{"num_key_value_heads": 2, "intermediate_size": 128, "hidden_act": "geglu", "init_std_down": 0.0642}
Each number is 128 + 24 x the weight over its row's rms, rounded and kept within 0 to 255. Layers, rows and columns count from 0. Numbers have three digits each. The size before them is the row's rms in percent of the matrix's.

# v: layer 3 attention value, 64x64, rms 0.196, rows 43-63, columns 0-63
# o: layer 3 attention output (transposed), 64x64, rms 0.337, rows 43-63, columns 0-63
# gate: layer 3 MLP gate, 128x64, rms 0.219, rows 0-52, columns 0-63
# up: layer 3 MLP up, 128x64, rms 0.219, rows 0-52, columns 0-63
# down: layer 3 MLP down (transposed), 128x64, rms 0.146, rows 0-51, columns 0-63
v43 106:112104127136166164114169081104104128121138110154116144111140138154147130132129179101100152146191129092160156138159092094133117122126147106144152135114132114121155081106136118157133114088134153
o43 101:123142101131103169099118109138153099117129112152147127164133120138120144155107088193107096163112095103131095150104150141105113151121136112077118120178131134130122148132126156110182124159105120
v44 106:066150129120118114134128123113131093152143141147093170138187151140164174130130155142132135100126135117144123116141170129179099133077108104145121115094090125128110124118130137139116085145093136
o44 110:184129118132115093107137146105102147088116096107131113138100174158153076120117116104155084152115123123132149136122119166130167148106182164084131121142155100130124111099136160130125142123128138
v45 108:131104099146152085130121161123151117157087104134121146080115095164151130166169139143119129112160124106114119094158095164095118150132137149131134148147135107125103099158129185096136088126144137
o45 110:138109124134136144187131135147127116101131139134151102052136147083142129119121160107123121160134138081137126169120096118151094145128129132094083110089145164101158105144133130144150156146144110
v46 113:119146078130146107129168098132132121115102082138089119114120117135146136128166120127129165144164108129098113131133173115141140118083110149078153159161126102110157118122107135119119171138066138
o46 115:108133134157102128120165159121143143146157136137114141113150127169125085139120163147100144178145150102140096119100141132101127143175102169140125107155134103160113080171112148136144127168133088
v47 101:131139108145147112151134115091153136116151134137131165101093062098079133107130114113121113113097144155135136167115141157080095155148127127131142156082120109134143118117106149161111101149166166
o47 109:136134134110153083146058141104092147133122097088155138134147149136114160105121120141105106123152128117157150115163161097147124074116116144112132115080160124126148116115162123121171115141117090
v48 101:141117100138144173153124148156111110103110139116120122136130134179113159128117141102100145135106119131130094190166119183141137148158104096110150132111127149103123156082120184131147143118101100
o48 103:162147158146118123133110120144126159154164101159186106154123124148115106123142132159145120158107185152121163145106084107104102123137127129150142162120159139163166148149156097096137122158143122
v49 112:119151116142102154103105104157121108092147136146120115106111109114161124131097133111154109135132149131160100049118150121139140099098115109112166106133114156142119087089160174121115087109099129
o49 112:161140107109127087117169122088152118145112142160165173104148088121142105135118115122097080126133146105078170149159118173110135153138123091144115113143163099108098129144117146123125129120122153
v50 100:140142091109155147131144092149115073114143124120135103122133111120121141113133145120097128141121147148108090121102155129131126126150136145148101121060150123157094177123165123147058084125155129
o50 101:132146191152169068103114165131132139109113142113137155113120103106152107106134136161173116118134105140142106131167133161117128116130119098128134149115116159165121117145129169117182144132086153
v51 109:090121121138104149103134094192083139135158163126131149154137111123130122143116118120122163143131142063083138123169157129115130149153125115147099143137144086081139133133118154126124125163136084
o51 102:130099151132137125113120167145150132105158121130138145115118144107105129105188151111098123134118110162169124122146108166122110152115122135093169214136141105138112113151134079155141100143139145
v52 107:141091150119133130145086150101134091150133136121135140151142127166154152132161100099090158128127169145130090163135139086152092134122120088130145100141150109126144071119122106152103098103090132
o52 107:138151100125106155095144138114120160132109095149100111126108103136145165119095102109178123141121092131140179147104084131089145153129118143101103117103159159138101154098119131088164136158143103
v53 102:168142162108149169070105113101135146139122119157104157054115125126148110098083132103114143146104180101129124111150119124099116148102105105130130132147102083125126147127127128119117112119147150
o53 103:161163071113107106130153103155154129097164136109124141145147148104140141114119136171088103137145109117150168142123100147135133117157110089098175105114120133073145124110136095110154152101123139
v54 103:164119160158107123115138105140118146128110089119141165074104120140109125115157077140125147122108132156136116159112147128158134115092136119137145116108096144124185108099152147054129128138094133
o54 105:124135112134086119127104182104131135119142149171124129161126140152152102125104143151136127136151138071126165135140117072095109110132086130128150135149127153131068109137143119098091151114173119
v55 104:112144096116157132126141169122082138119101130151117080132100106110128121106110175112114130089124116115143154110150152113084113139079125136169091121122159117128118100162123128096126159149070141
o55 109:141122091119102144164151136144133123116128168111125153100151128163144112145170135162125146158131150174113125117123095120202139166108133124134133122155144133153124135131113172145166085094123090
v56 096:057122116119114162125161128085138158096155102109137139085124122138156119120154155134180170120123123151155077094131117090104133147109135140132122125137117117144117173158114095107131132118136104
o56 100:148128145167134149152168128138156118120145134089143140154176153127126125090135070122106112149076100120130114142137131111158128138093102103118129062138106118164111077119152134127102136124104128
v57 094:195179105121108116134162128124148114139118153088123158152098137164129107118108104157137136178133087138091149108107125130139117160140157119140126154108161120114127094146136142150159093101103109
o57 101:063128137083163081110153117102111180132138172148134100130151116114101142138130130106141132118103140107140086124132110142131111124179121137106096123163137124138119171144154114167121140129170111
v58 105:115153125171116127122103112147120126138168096148105135134141119123094096066158129188142132100174108165133143119186152108123125109157163106123139127128099129124136153098129121125147148123143174
o58 106:144123132147147139069133129126120127116124166112133164176136161110091124178070149121124118135119129118107169132143181101144126114118142135136103139126143131129080110186150126130126079134110120
v59 125:164087094115107090094112132153153105138114098072141166098132132091175150097126127109144137087144100136141123121146123149140182132144136079148133139119147133153148110145142113122117101128164134
o59 124:106143151133148145121168138104124121102097145138135136142091139113115155090145123128130134153137128094100147133152091080113109104111118157109108120128093146050104133114094143139164085148143165
v60 108:089162156155126137107147165131133138178127132150122168123124113101105149093125089112126165113136172145146096100155089159149162170156141114115129149117154164138110142135140138120150169142122154
o60 113:140091148126141131171126131183159166099151152094135141156104120152127137124135126151122121106122108144116185177141153143098107147105111118141124092112160112100140151141139139163093095126173139
v61 111:126127099153110164097169143160126129133111149142081119117150168117144153103176134103135095119114097133149094163140103171112088116108125118124118129157118164121142093101111102118087099132164124
o61 112:171126139105136106156117109124120109150135116147138143152130142171065102107144141108146152160149119099121107176115117073123163167092145136135112132124110167140120138129107098133147184105118151
v62 119:125151158188132143145126114155114097134117131145141112144133151151132132127086150087100126073113099126128110149145118115125151131086164116081096112116108101169190128135140109137139106131164144
o62 117:164061130113101116083119113116120143132092143092170171107144133122106126144129129181130151148118129134153136087106114118079115116077133114125112157154102122107121131117138127083130144118162124
v63 108:133103123108116141125095121135152132130132118101132139130122117146132126135123128194122163134147065128104143105154167090094102136112116100073112112106142194153143112126119148138161132092136166
o63 112:178111120110145133123160147122130110183088159145131132167115128074110125137085120128156119133136140114145170112112104139150104134142127157144156102126078118114092149156163141146133095166124100
gate0 112:115103082124119127140168093113162130076077145127111159174157104123122126126118132117082115116111158129137162100148121151106112095120110089122135132101127107140109178110152077128132129141134147
up0 114:128136160138150150117119157149182172104163108125133111149113158144130191147104145160136116160100122087128146132102119152124132119141101144156117139132096146090149090141114130152169134082152135
down0 114:135135130103134142129135109108089105119132142116087137128138087119146130132157146143165128140163129138102101130153101128139112117116099137150149096116131110168182130153063154068130075145100120
gate1 111:136148110139150130121087161103136105135130135118132143153126125106116143114104129123142151145080084120162093082137140160100137083118152133120121163148154163157125143162193115079151106106133140
up1 098:137169144171150119142131085176148150143128113150106115099122123113138087126135153121136065123157168126118156140147163113140144152140115109122114104116129121083137143131064145169123130132095109
down1 100:087122134103139155120163144083107125109138114073114122134153164103136188089110121144128162124085108142106097125141099134142093109127146121100122125132099175144138143124170144088113109137137133
gate2 106:142089141169130125133085110121125106128079106169099127152130120102129088156095105133123106127151157122130094133097101109133128168171138133112123158143119153169113092102148119174123096136163127
up2 103:148160115123141135137154136149101140127186089111176110085139165151100154116117161153137140144103122169106175122163093127130139150130133138112162123123149135090150187121123123108104145124113114
down2 105:107144130153110113134100092143139113105091135148144099144101086084142108134135084157126128123128124109090088112101149130147158088153097140139093153145107125174091098095116143170156115122123138
gate3 099:094139134124132121149140139141131129069136136132096138138094096124216150103117130092134151098117158091151107134187100117151119145147098123136108131126087120109130140099103130123120149156133143
up3 098:137124138131156124121084130158127132158116162157158114143142131117128113125125059196154129121109133135137102136155086115170130142119117091115115130097114116105104146101117127117119168119062145
down3 096:120113141137126134127132120096161105123117113089116117104149166135115129122152189109122118131118074140129166128092165170092112136112126115132166131175163130159155127123153104110159080126161141
gate4 104:131159071126128147175118099092086107161097112143137130077137163126088099109137081125110096152137118143113114129121108132139135158125116125169162103141089148114133130156152123119135159117127163
up4 107:164155104100089112135120141128180137163094096105123132089164137125128115132129095170148106134085114151124163131120142137151153114154121160158131083131104134083144119110168099137114100156121126
down4 093:101092168117122130128120131163152120110169159081145125167164138125136140149143125162129144127138106151151087121133169113134120114128156141125133175114194122152128102081142100134117114114113085
gate5 103:129113189106119181137172116137137122108110129120127103137152094105115148095149135088108155127164133145120160138146153162159101112087154119142129170097159139127132127128095140146119168157126095
up5 096:120137178147134104124121162126115151150145125124146125116129147110119122117164126112154134121143161098098089107141126124127157105116114112179155170155081102181115101151104130092185132137137163
down5 107:167110148087131144117167111124156145109094130143141135135113097087115137100128158095113156123152112177139156167156131128148113109113155122132115161073182118130075140120137141131107157142117136
gate6 102:190125137123132120150133107144127125132161109096136121154125168136092141149136098139130152107122108104124190107096171165125094111108174152130143152147173138153148165148119120130160144158137128
up6 090:120140122151132125147099138109163138115077153182084135100073122094153115127138149132131106149108169134116132148100108104091104170115108120166113167107099122143094119163116154117126129127138154
down6 098:149118113130129125126142139114100128156174137083161128140162160162123131132107076142121134086128098099118139073107190157155128074144156166135112119140157130141145153141122133126129130149136102
gate7 087:121162144126125112140119163085112140128121104148135141153214130104145118125074139145143119127126147144127101105146109136153144100125154134126081128121159156138124070160132082140097103131124127
up7 105:164145113174112145116137129119153120118156126129123172102095146097100170131179160137124173143100172107121156105087123123121149112151114105143197131147113131103131137117136152120114154105136140
down7 110:129156171139156135143119163120101129138139123130135151121167097104149111148107139155155095111110099143099128082161143136153137093102147122123073146146119154117106096190139111152095096135118150
gate8 091:157141143103145151119089136151111152117149149130149123131171107117162174120146097144099127155130153118137165135170134128199142160136121126078107117101112087120118127176138122158137109134107131
up8 101:148104138150134145157142088124102134113161125133161148145158164141135103123135156109162112106120169126127129089174102127134129121116160092105174152152093133125143106092091152105139161158085118
down8 090:108120128119125112121124162153129129174078127100111113104118063144160149132087121148095125156152101117150127166073115131132153105107086142136103132099130138135116153161156078134107124128143138
gate9 099:123100151117151192151138185170127131107120130134085094146109139107139124104112121120116155097117151092151105140108149117141125170158081111135148133103131100123148146132107115146116097139147074
up9 093:140118152097121116133099171132130130070136123110122165109124118119153154134145119155099125118133096167151144185073136154158111186129122152129138111124095104170159146123142154145133105106134120
down9 096:110140128127102089111145042129120124177116141126163112141148112124092112119122133091172160131139136148120121102157101130076129117132152107098137143135135130109086099149142110098150131161150135
gate10 104:132091132137138133110130133109089113130092156153160088183145089159164125130132145124172168139086135133108090096134148133129147137138126151059134158121136097110131153134114131142132149145098110
up10 101:122125100114158118141122132130130158118137116097115114127131123175130098120140133125159188111082114125129120135147155136081155120127164198145082137086133110106128095147098139168142148101106140
down10 098:122137107122146118098150156126125130131157108100132150123142198107100144133162120124106122126133116097152168169127098117123084145059171083142172121144114107159138112113123111126151127127145115
gate11 097:147169115158137178114104127120148126077121152087106144172113113119097144117137145128138100132120094127157112177171130166117099118143126169161127134110137139091116110157142146086151122131100148
up11 102:126162160118180110134079131120109144086163114149123140166136097134122139104117105115098107093110092118152109093158142117109151140114136161136156120110175102153096155156146113106139123113089113
down11 104:115080135132100142118181113143167142167116148107094118139119149149141111159081132164153119153129124111161159127100126160169116134112113130124098127147102146122172083122110114165111130148167114
gate12 100:156133090110163115133128129148160144100166115077138114122154120140096132105156150122108166139125088154128131139142117157117157104161134076127113122174079131115117178151158121119132105110096114
up12 111:085170127093094138141165106129168122127111147119144108153118118149128108127137130147124124176105125151118168088108138139114062089064118129111147120134125119100131099151157141134108109129122161
down12 103:148097095161146099120096146148104140137155099133148122156123109095132116175155150144117143125168095109117088124172117126106164139163119077153136134170094149160124158110135124123165144134120109
gate13 103:145109177097147145138124119168150135135111132144128104137131136118118147088094132126113195115117129115154099155103088144155127090133115098096149094148103139123159089073127124126118141114112082
up13 102:120088142143155136116100140130123110125132159109160127169121152117080126166112145140102130133179090070160120110136138158109152137102140093128131131141131142117124137152097153111186171106102142
down13 096:158181115146102117152116124098155147144137130139103137099133114154189164098122121103157119102114177190098123110129112105135113099150118136110118120154123146145131138119128107133108083149168101
gate14 093:116173130161139105156136113146132111107145135140158149170147082141104154145122135046108136116142112162108109124114134141131139158140156147129097123175110108140150135089129123073119129096137121
up14 092:145120177157143106119161122151108121125109116162130150135108121129089120160119120126139133105112152175175138091117134174117129128177166138108149127133129094141176148104167154118165170129112118
down14 092:099145111110093127124104106151177113155139111131166080137146093133128143100112123126107149157153086114079104162121125131110159129085103161120127159142116107151092141122113121117089080137133147
gate15 111:103124150132130180098122115057115103087110098132125132136127132187120115159126165142154121152173146129132121096083151101137132110106129146143126166122120157117119105142133155141147159128102096
up15 111:124100142117122144154149140074129110097143128117139138099163132145118124095151108076110143131142083178102096139128120104165154144168144131099137137130144098110177150136095133109148105104169117
down15 112:133155115075161151121117113164120137115138125116140141104106139080133101119160160154103141182101108110173150160130121176127125151096111126148132102134115102161139114119102130152098151158137083
gate16 098:162112135138107124157121148143119098124122140106130146135176127099141126092131108118087115161105156117105161144116128075152112129129174059150147094101123109158100136160152112109151137151154112
up16 108:113090111096170118136113125134123106159140098126129116171126090136165143127129125134092127103126130084118163117122144131152110113122178153148091099141129164098140142093199153154103114133148122
down16 107:129099120126125132091104105089153101142082149085097169122121104127103150119149128121096143126142155085176128150129116122149116120080113156121164087149116126119103129095154136172145100146127151
gate17 097:093124087082130145136113091186144087117121099091153119118099111143115107090150159117155134104098141114129117122087139149140098127156108119150105119164131108156115151103159132122134097149114168
up17 082:160150097093155122130106139129130106112117102086134163092102127170113165145135153126149151109141126128133128133158128127184167101093137146116128177136114136146126133139081158105188121125143102
down17 093:110150127182096130111160138109129141162129159147126154164135123090131110124118101136079134121128123126106116121138134143086075166108110099113112106102144148128121148169136099143066162096123146
gate18 097:169111113143141149137126113149120120172160103156104134153121113127167120122136094156174140147106129131147106118121097117171099131102184116175149148134152084124148103135151149169115112117112090
up18 104:124156163126112153084135139124101142065121119109142107110105131121106192123125165099124161110152118146100126136158112133107157093114102146120134135132101160158136150132075122106169161139111133
down18 095:114132152100120124177128102136094161169145127143104135122149127144136118167114085158169158157127118139160122126112140114143130138132135093143109130129154103139170106151148117207129090122107095
gate19 090:082128163088157130123148107153103162147171165126138129147177146127122159133110121126145150138138121096147125188141118176128084129160099133122141141110126126114154124122108084149143136167157131
up19 105:153112167190117137156095141123148081106125117131127105139129118151198106099114125126118119148096128138127135122140139124155123130116146122103130143077124134167155105152151175111158148079123104
down19 096:126136095096171148126174117149091167156124113115108161117147138130071148138150102140117139082157135128111099134099107139114123140136108107157126134150111116086125155098112082117116093164131162
gate20 110:138153134120129178093118149113104096117103092130128132079125099146139102118153157115125161162153108117158130157135116138151122132123139128134131125135091186173093157114076166140165135128104125
up20 099:114108159182152099092140118116167174157105130173141168160160116139135136113152129130115138139162165131173138092128117145146146137125123107131125145106165095129158129141144169118111106109165150
down20 098:177163080084087141131113110127101138112151125098153094084086125125113112120142121146116186134124101155086101166134118117121127107136143141114109119163092128139101107127124128128141162153099124
gate21 106:166125092116171096139115131127110134206140156129072146149131156148191131110099122128117128124099147142119135146126115155118093133147087114160109127094170133137139151123123113126117100119142113
up21 099:137149145103083125184141139139132109116135140110117124065134133150086116129129123121135122159113125134163101089122133081158140128108131108121120077148089120135096114162108109095165132147078125
down21 107:134137106137144138083116142120090140166113136143141136159130117124171144117126158119113148130143128112083136117161126194094138108129095160167157139117151097153162156127139180151142094091128134
gate22 091:085115120098139126103115088147135130153131081074094114116156135132111077126135096086123124125114120105151153141125133130142112115101135159155133147107163129115126104111158106128107194156120087
up22 103:145117178082145138130117130134100143117099134142137131098102133147152124184092151084180147111145138100083095136120109117114146152122118103087123192128125154112143138116093138106134136135116139
down22 093:113137087163111098152121108097155117142156077098121121132112086102121124070136114139112124137112152137152158095124110158123107119174128176183133100127124094140090133139120143151138112148140123
gate23 103:110163158149156124101096151088135119144164074148137152103144102159140129140139150123152151120133152125128093140100127098124122137116130139147105134097107144171093128184121114126182152166122098
up23 096:107160175107150143107107161118118107155147111129113097087137103153160100110101116097131148091167144158128148157112123119154149147121092179081096146122140135131145147110120163121094142112104133
down23 104:159076076119109140140099120147155104153110174180112136140146148085124113130137091115110115138137141116116130103161127150142104116131142105155127152137115096105185120087127110147095096115111141
gate24 084:100135133115119133127088147154143146107114121133108109120138107084085116095155119150141159122168106129151165133148151134146107194152110135131140072124148098087164105125139088135119109106127162
up24 094:118103140113126168149133141120111145165125166124123110136106101137122080132082132114112119118076146061116108113092137144144126144122127107125127107114133108104104150147121199138113127128084083
down24 090:102170130149128128107093123134131136109146125153128132136151161085092170097154111145150142135153100168136192126154153132113093171139132173125134139132138140122156117136141057137132113131131144
gate25 098:130142124099102207114141104140143130098146073147104141104128086121127130113156158117114127154141137161125160151135104173135094085151139140134173114137127131125108095138141158127133131126098086
up25 089:094121133165163061126104101130117105181096143155182135118105170135167132140130142156130132148115133116130104125130117112152116120110125116180101096116088153156167138129135144110120143138105137
down25 099:116111073140089183136116147131126122113110068153141123081130108111138112115180115097130112120144136157070142146126107133121150092137144091107157096145123134104111124152133150121115129138115089
gate26 106:105123138091173143112119068111159151138105129138088082116139140118150109140100128125140151113138110139139123138180089137150093137106119132169078082142128120138131149141124154121095095164140127
up26 104:121111099140126147191148100116164115103193132134141138139133127144119121132102140121101110142124127151103163136134090152156108146109109092153075104154110119110145167090096161136112109136136101
down26 106:115142117104113119117126169140124145135069144111140137150091134116111158103156092133136151102140155090150162100128189106114178116117162159097171142110125148126122114142153079123127148140129135
gate27 104:098117137125142095150141132124120133132113131090099117120128104130121132110107108180126101160081081098098129145079138079108105167073099120124131106100087143109125133148147137155140094116142118
up27 097:117103149164163146125119098114123117154138135096114111116143128165113119148135125196147086152097102134148146167115163112155132149101093134106158141109124143064143112148121108137130081128103125
down27 104:121144118131104099125088141158144133153151141177169127141147129104136118118128131111127156118144156160166090128172120132153140078180145123138088141165156097158130113089115136105126144126111171
gate28 099:205107155153140166126146136121149090134106157135130161148085130095101121121115134127184093123162141125134166106115116134097096092131170150130137133094127159140114148149119117153120115134119120
up28 100:092115111142188133131117126158141139104113135152103085151133137136143108146118120147116147154159067125106092106139082104135097134069123113157164156125154092110109132091150118138136117142126125
down28 100:122116156125080132148058119086130114108159128115129172177145115098119137133124118126111126128145170144154142138132096157144129069164089149112121113180123141138119144145113139132148129101102126
gate29 097:107138145112120122127138094175110094126178110104154138127170130137141125134105131076172131161133164170123107149142184121105142145122086103103154141108144095120153107145144150128133137170124115
up29 107:100155133178105115144108117154171100130144136129134134167156121131138131110112105144118174134088087114157126134135167118117095139147101087079152121146154059129121121110109121137100123150129150
down29 103:130123141144136129131130138075107178177118150141104120132088131101127135114148138123108106102141123129117134112121088153150150104102157181206108142112122157132165117128123096139111150089147119
gate30 096:150112110095144162092092128156104112116193135101119109134111109138114132143134138102169134117109140139140103144149135176085156136148128170169133111104140149142122119125079125114179139091140128
up30 092:151106137122129112054115146129119136139124150113097120111078115102124121120119131073155106152124121134128153168157103191127103122118149102113098164113117152155142101140176111142146117159137128
down30 101:104139117164134115211169148142155136135091111141174154119169159170106111122121126163105113121110158137114096108089133088108141113138117111108131134141143120122120149129095138126106143119085126
gate31 108:107132124132103108112153148106108152122131148121126140119134140137069092174148101149146116087131069120099183129090101095121142128135110124132128118078140128076113152115134145159152149104148123
up31 107:148115142137154124143158143198078085135144115113120135111155108093093138104152112117083100139125155125135123144148142140105114126132168120124141160096102073156135130135146122110124154167104159
down31 112:077127117085099115119139122121115161147131156087121108141103132109119111154129096151146099092120088111105178104144117111104132121132126153132144112056139165128103145130120167107138147101167125
gate32 104:145123122133128146145124145168099142125129157144156125162165122105176141084138112125139155160101110073126106113103169079096078130100134094128158090138118110146108144114124089145148121140127127
up32 090:134122122145113114131137133115086145130179150122182142152125080179125153168126122109139085113162147154153138115177111172165151109156128130154137145105106138143144139148139165134093113110126125
down32 097:142116093146091163129144152151091146109135150144156108141128127081158120099126105125150150144107105072108126110138192099091115142101152098132147102128140129120088141107144105122134137175147140
gate33 105:112108129139138153175130125121130102119112161117149132111139133132141094138162151097128138108129094137148143131122083146108120151132123121135102118120094202145178099136096150126175164084099160
up33 092:168113110159124116077128115087113159109147114128115153143112145106109120124131119171133096158154126136149111061117157123135124094108102132134158121147162109092094092126106136167126095145161110
down33 095:087114142133151155186153141145110121119122132126156120109134154139155123128171128102147141110102090149153139136116112110096133160149183095135127114126110193134153130106129154135174155091121155
gate34 097:157111135134164150134117166096138122139091130101140142111138090091106118089150094087133114128103145090139091139136124118145118119105134151122145086106164156108102149111167148113158133147129193
up34 097:072125133116045115112153153117120131087137113081126140148126155121110131128113095129147117145114095130123151092164132102093128109115130118112122154118123141181138132093157144145140134140093092
down34 097:166123082160176133147111127136153121171126144159125100128109089139151143076167123115105134133119155131119125148107113129152153159141172075133135135115117127108130143150073130103139132124148172
gate35 108:126109101173138100090108178142163130114114123120141161164155138124090055116164130136135110124140122154117094106112125116128121173142129132126133115110115126126094113108124184111108141126109177
up35 099:131110106152098112152107129112141131105107158144125129123158114144071160152138108126112162145105123127132107085106157123179142151109154144115164131115089165147104110114111086100140161135129185
down35 101:160094135093157142102131104127136083135166164133142120142096161133136119152115118142143115096140128135157130158157142145077151117101146131128137120135177074158131176134141111160135136142156081
gate36 097:162139114162117095121126130120144117174111120131142147149123147068134131132146088131090141136120179151134124169156156140130091165151128123113131170127165119108174139154141139082152147163133131
up36 090:165122102122144144126125165098118144104153117151141105123130129161159136091088088133144107133125111078093100100123102133090129117082155142161133120120103144145082142143161166106156120150091141
down36 095:129140145148106118097105093131137119163101114113115135165105094094109106142158126129124136150106156161162147153150125150125123146153096142107135166144163112126202141129102146150124190123159126
gate37 101:144117176141117132154140145135099162109127154099133149144159116130101114079115121095129137097095152162125130093124139148106108125147178100079133148123159094121081136141155095158133159131160128
up37 115:177087114159109140160175160116120133112123148097153092085116153115147110119137162111134108132109111109117158142137114146113131149128196109141135139128113070092130150128162099140132119141127098
down37 115:181121146103129171110172130150131122125137140141149124101101159146129153109115132128094093111161150172098125143104099088137128137105169161129107155170104126101085150127118135129148157125111090
gate38 102:115095109129124095098117125100119146140176156141099115122122109163134148148113159164117119146156141154126177143124089116107165111149138146130175113113103110114126139069156124130116182146090136
up38 100:151113129083151100106106121077136107114117133122079141136110094150134168107141183115157115155121125120141144146150086122109137108123179161115167137120109157137141118083120161109125150125098105
down38 097:162136152127143157124177124136139131140102127150134125129114121131123103125143091132141151098128137100119084116135156152136083154060148140112081133119156152142146152175098122138136074098163122
gate39 096:143109134130118127095151123122180163125156108137090117127188134155115127083095125159146096101154116119145139171097143131152110127127137113140107110096123156131102097166178139093114110108140101
up39 099:136105126072146116124110161082132105138123120129142114158163121145148096139077123080157140117133144078120161141153091139153110120143113144143132142137136140176139096158142093090117141162122104
down39 108:140184150142125126127101088150084136112110126113120131128107145127095157122168125133089119125111102174116082103131156123078166128115121129110131125137131100134150164084087152160157110153116123
gate40 097:143149124108112103142160128093135181139130148092126163169108159172124135103136136131155120171095133126143119108096125137106143144135164133103115144126092109148132124071129143139123108153199140
up40 090:107150070161151165104137146146101135112126096137118107100138100123131136166120164116090154094158147100123153124123141164144162148135111115182141114129124130143085160150087124145149136101114158
down40 100:126167158108105136131129142100137186135131160152140173149085167155121123122151116122171083135131132130142134101133125117102164141136165125069137131138094128126127100098129134117101130103185128
gate41 100:099128154124139142075143124094122095176140167093129168103127106127150106084111136160123153115114122124148136136116164125077096131111139076124135159110116119110093107129128101119160133138134175
up41 094:138094162142107133143114166145110151141108139119156145139125133081151144136085112085147146152157147106153122085143122091100140158105128138148116130141086132197113115119082123136106129154158116
down41 090:128151113095138125116155131132143123106123124145089126111158140136144114101123172188119132091117109152101105174117126181150093103126134139122128173109117127076126109103174118149154131118082134
gate42 101:116145128100073142170069142129127127136103129145145110140080143088110110093138140147118114141144128112163141164108066149172140150126126126111135091129125130154124138157088097107144105136145115
up42 096:144093158141145125086128122124124134115120124150136117141158145116083112122078106130145181113078117102107145164068143145100122146120131091131113107109112151111116121116134096144158093172104155
down42 094:122170110109149133158132101126117135123146146108086180130130117151126155128136118150123085126157169118134121104146190080110144112116153123124091123151113097131139156129155174156119160084105132
gate43 094:120144071124145124135135153158142128141125115114106104102118137074091148113106133131147080129090084088093127125154135156148134114129113111141158095098131138111111130080150121138184135135138171
up43 085:120164154163105140135115122091173156118104150114109129172119123162165119132141117158129163146121153183133120118122130138117173117139150121091157128159125121139150118130127100139078096124066140
down43 100:141155114135148124140114133133134127120107100145155125098086153089106105115101141137168071127081099119132125082129135202134126129122098118143134072104115165127139106110128145150108109141153131
gate44 092:138139115121108167116172138110125093132178158127119164136149153101171153137166112084126166092147153129133158159147093140152141115120101148107130148117124138108172146125073100134125131153116116
up44 097:164136114119096195119131119154101113106137153131140155169133158149128122079132115141123126114155155139087167114111135138092103078087150131152125156146117108128143154143113081142136131136096102
down44 093:140150108129142081155145145128172122166152094142125095078126115091124135158146121127144145149103092125141090141119132106135127179194127128128137101096133166152139115124128178129110121143141152
gate45 103:129123137156106097173108092150136100136132086128164079126111133130158098139100186131102150137111111137159134120103100148155125151153091120163117089164157132126134098160106141153126120148113100
up45 097:141142152132134132113084114112146127148073110126169157103123124108141094115110130095090074129114106111164140135102079162159148155160116159124134147154127159102092109145142158118098114140148129
down45 097:122143123108156155065144170119147167130138132130090139129136115113134182132157124172151155082160130112104118154142139120106132111114147099106145163101102138118124174105151122124153126096166149
gate46 092:134142135154087113125067122122144127134100111106150071133062116102137149119129117122155124129146144124137107064141138130134098120129145118146170133091094105139155149165151138159148110122141155
up46 095:138127124089104104113118079117110105139153150141149106126174134113094137167166129133126080115139091111123078114117146127165102096138163115129145134120108089120075136129139103142143116085161138
down46 098:114120126106095101107167120114122117182118127115146146103160166147119087110087107094131108117109104124130133124153110145160117143145144160140118155154154166124086088145068147100117100141127110
gate47 107:129113131147125093149129150172087123118161105125092152109117162073118078118134128115117120114145116119127142132113115083183160175129088144122133131122133122138135112117139112174082165109152114
up47 099:124134151157153128099153142145134142089149125160069168113145163077117103089141150156087157083139111115118135133123141148157149163123138131112141124136130112118138090105148104150140169165142110
down47 106:108124091096122152134127109086143120136103134105174111147138076162170148140129101134143123144118146155127113121148145125083116090144154113143077107141122140144162161107136153103176092126114156
gate48 108:146130107124125147126121105149106117111123129121172121098102108123164123200126147131161142119142127096164125121129161137079161122139137141162104075136136171155135109156152167119127142158156091
up48 102:125172136126187087169123123121089081071114119153126126086110159114129115138112140109121115125139154108137122143157122095157142110150133081117120104156123129101138135085139144109151171116122139
down48 105:165059098121115183144144128140122141160118132075160128150131139129156131082106129145124170099120078133120152137140131122132099150124130087096143114123148129110135133115088095131132129127159094
gate49 103:100134124135141097136145151113105121161128139150127133082139109106157122147113130172100120160172122138149102144154128140096130127177124165141063069149122170153115105141150107132144117099119132
up49 101:119154118119102140090151151136146112134113107152124140112106093111059134175156115120136126102098124127127106102118120099154124159147054111125132137144110122108130111190124150113115146115095158
down49 107:109124128147123098126112122097101147156143134145162078109147101113177134115139155174108118150172099152157083135134150182117143118149114159109101094109126137171111121118139098141155109106137115
gate50 109:158104134091173129128118121160165103139105152112110113165141102126098142137084108140076169115139124127124152127113129134138079108122162118159116086102139121127113109147163143089112134118075111
up50 100:126131160119098122152122115122132140145143086138107100116129159125101135092111115142116149152113089119132119161104137147116122101153098110097126157143160102067124111160162097103074087142158161
down50 100:099184114134150098131121133146121102149116150140134177137118087131157132138176153142130107139139146167159122108158128093135136158130170122158135136143096129138127151122088063131143088115102134
gate51 088:172101140080088119129155118112121137130145098069108120091135139175090135156092143140138153131135130151088163100129154138105149140128114136144149126128119143164165155150140165162127115106108119
up51 096:093128109209179103155146128147152099138132124160158128141113151145139133145134121144138111137150117090140097115110119135147142114145122133122181139150162167142091097143095094116121110124119165
down51 106:106154153130116117134158103110103141143179098106141153111107125158112142174067097152081117130151148170128115111097143151151148114136103188106112130122145146128133112152097113149143102113120117
gate52 096:106094142116138136149130097177120071103098145113141134131135139158108130143140118151160148096134072108115104105131128105127136158049136113129103095150099129158153115128119121126111163143112158
up52 091:177101096092106143116124150123132128159152101117128104097107118116140105166076132137101102138169162133091175134143120179146123134175151138144132139094119151128094120142107139099109102133121111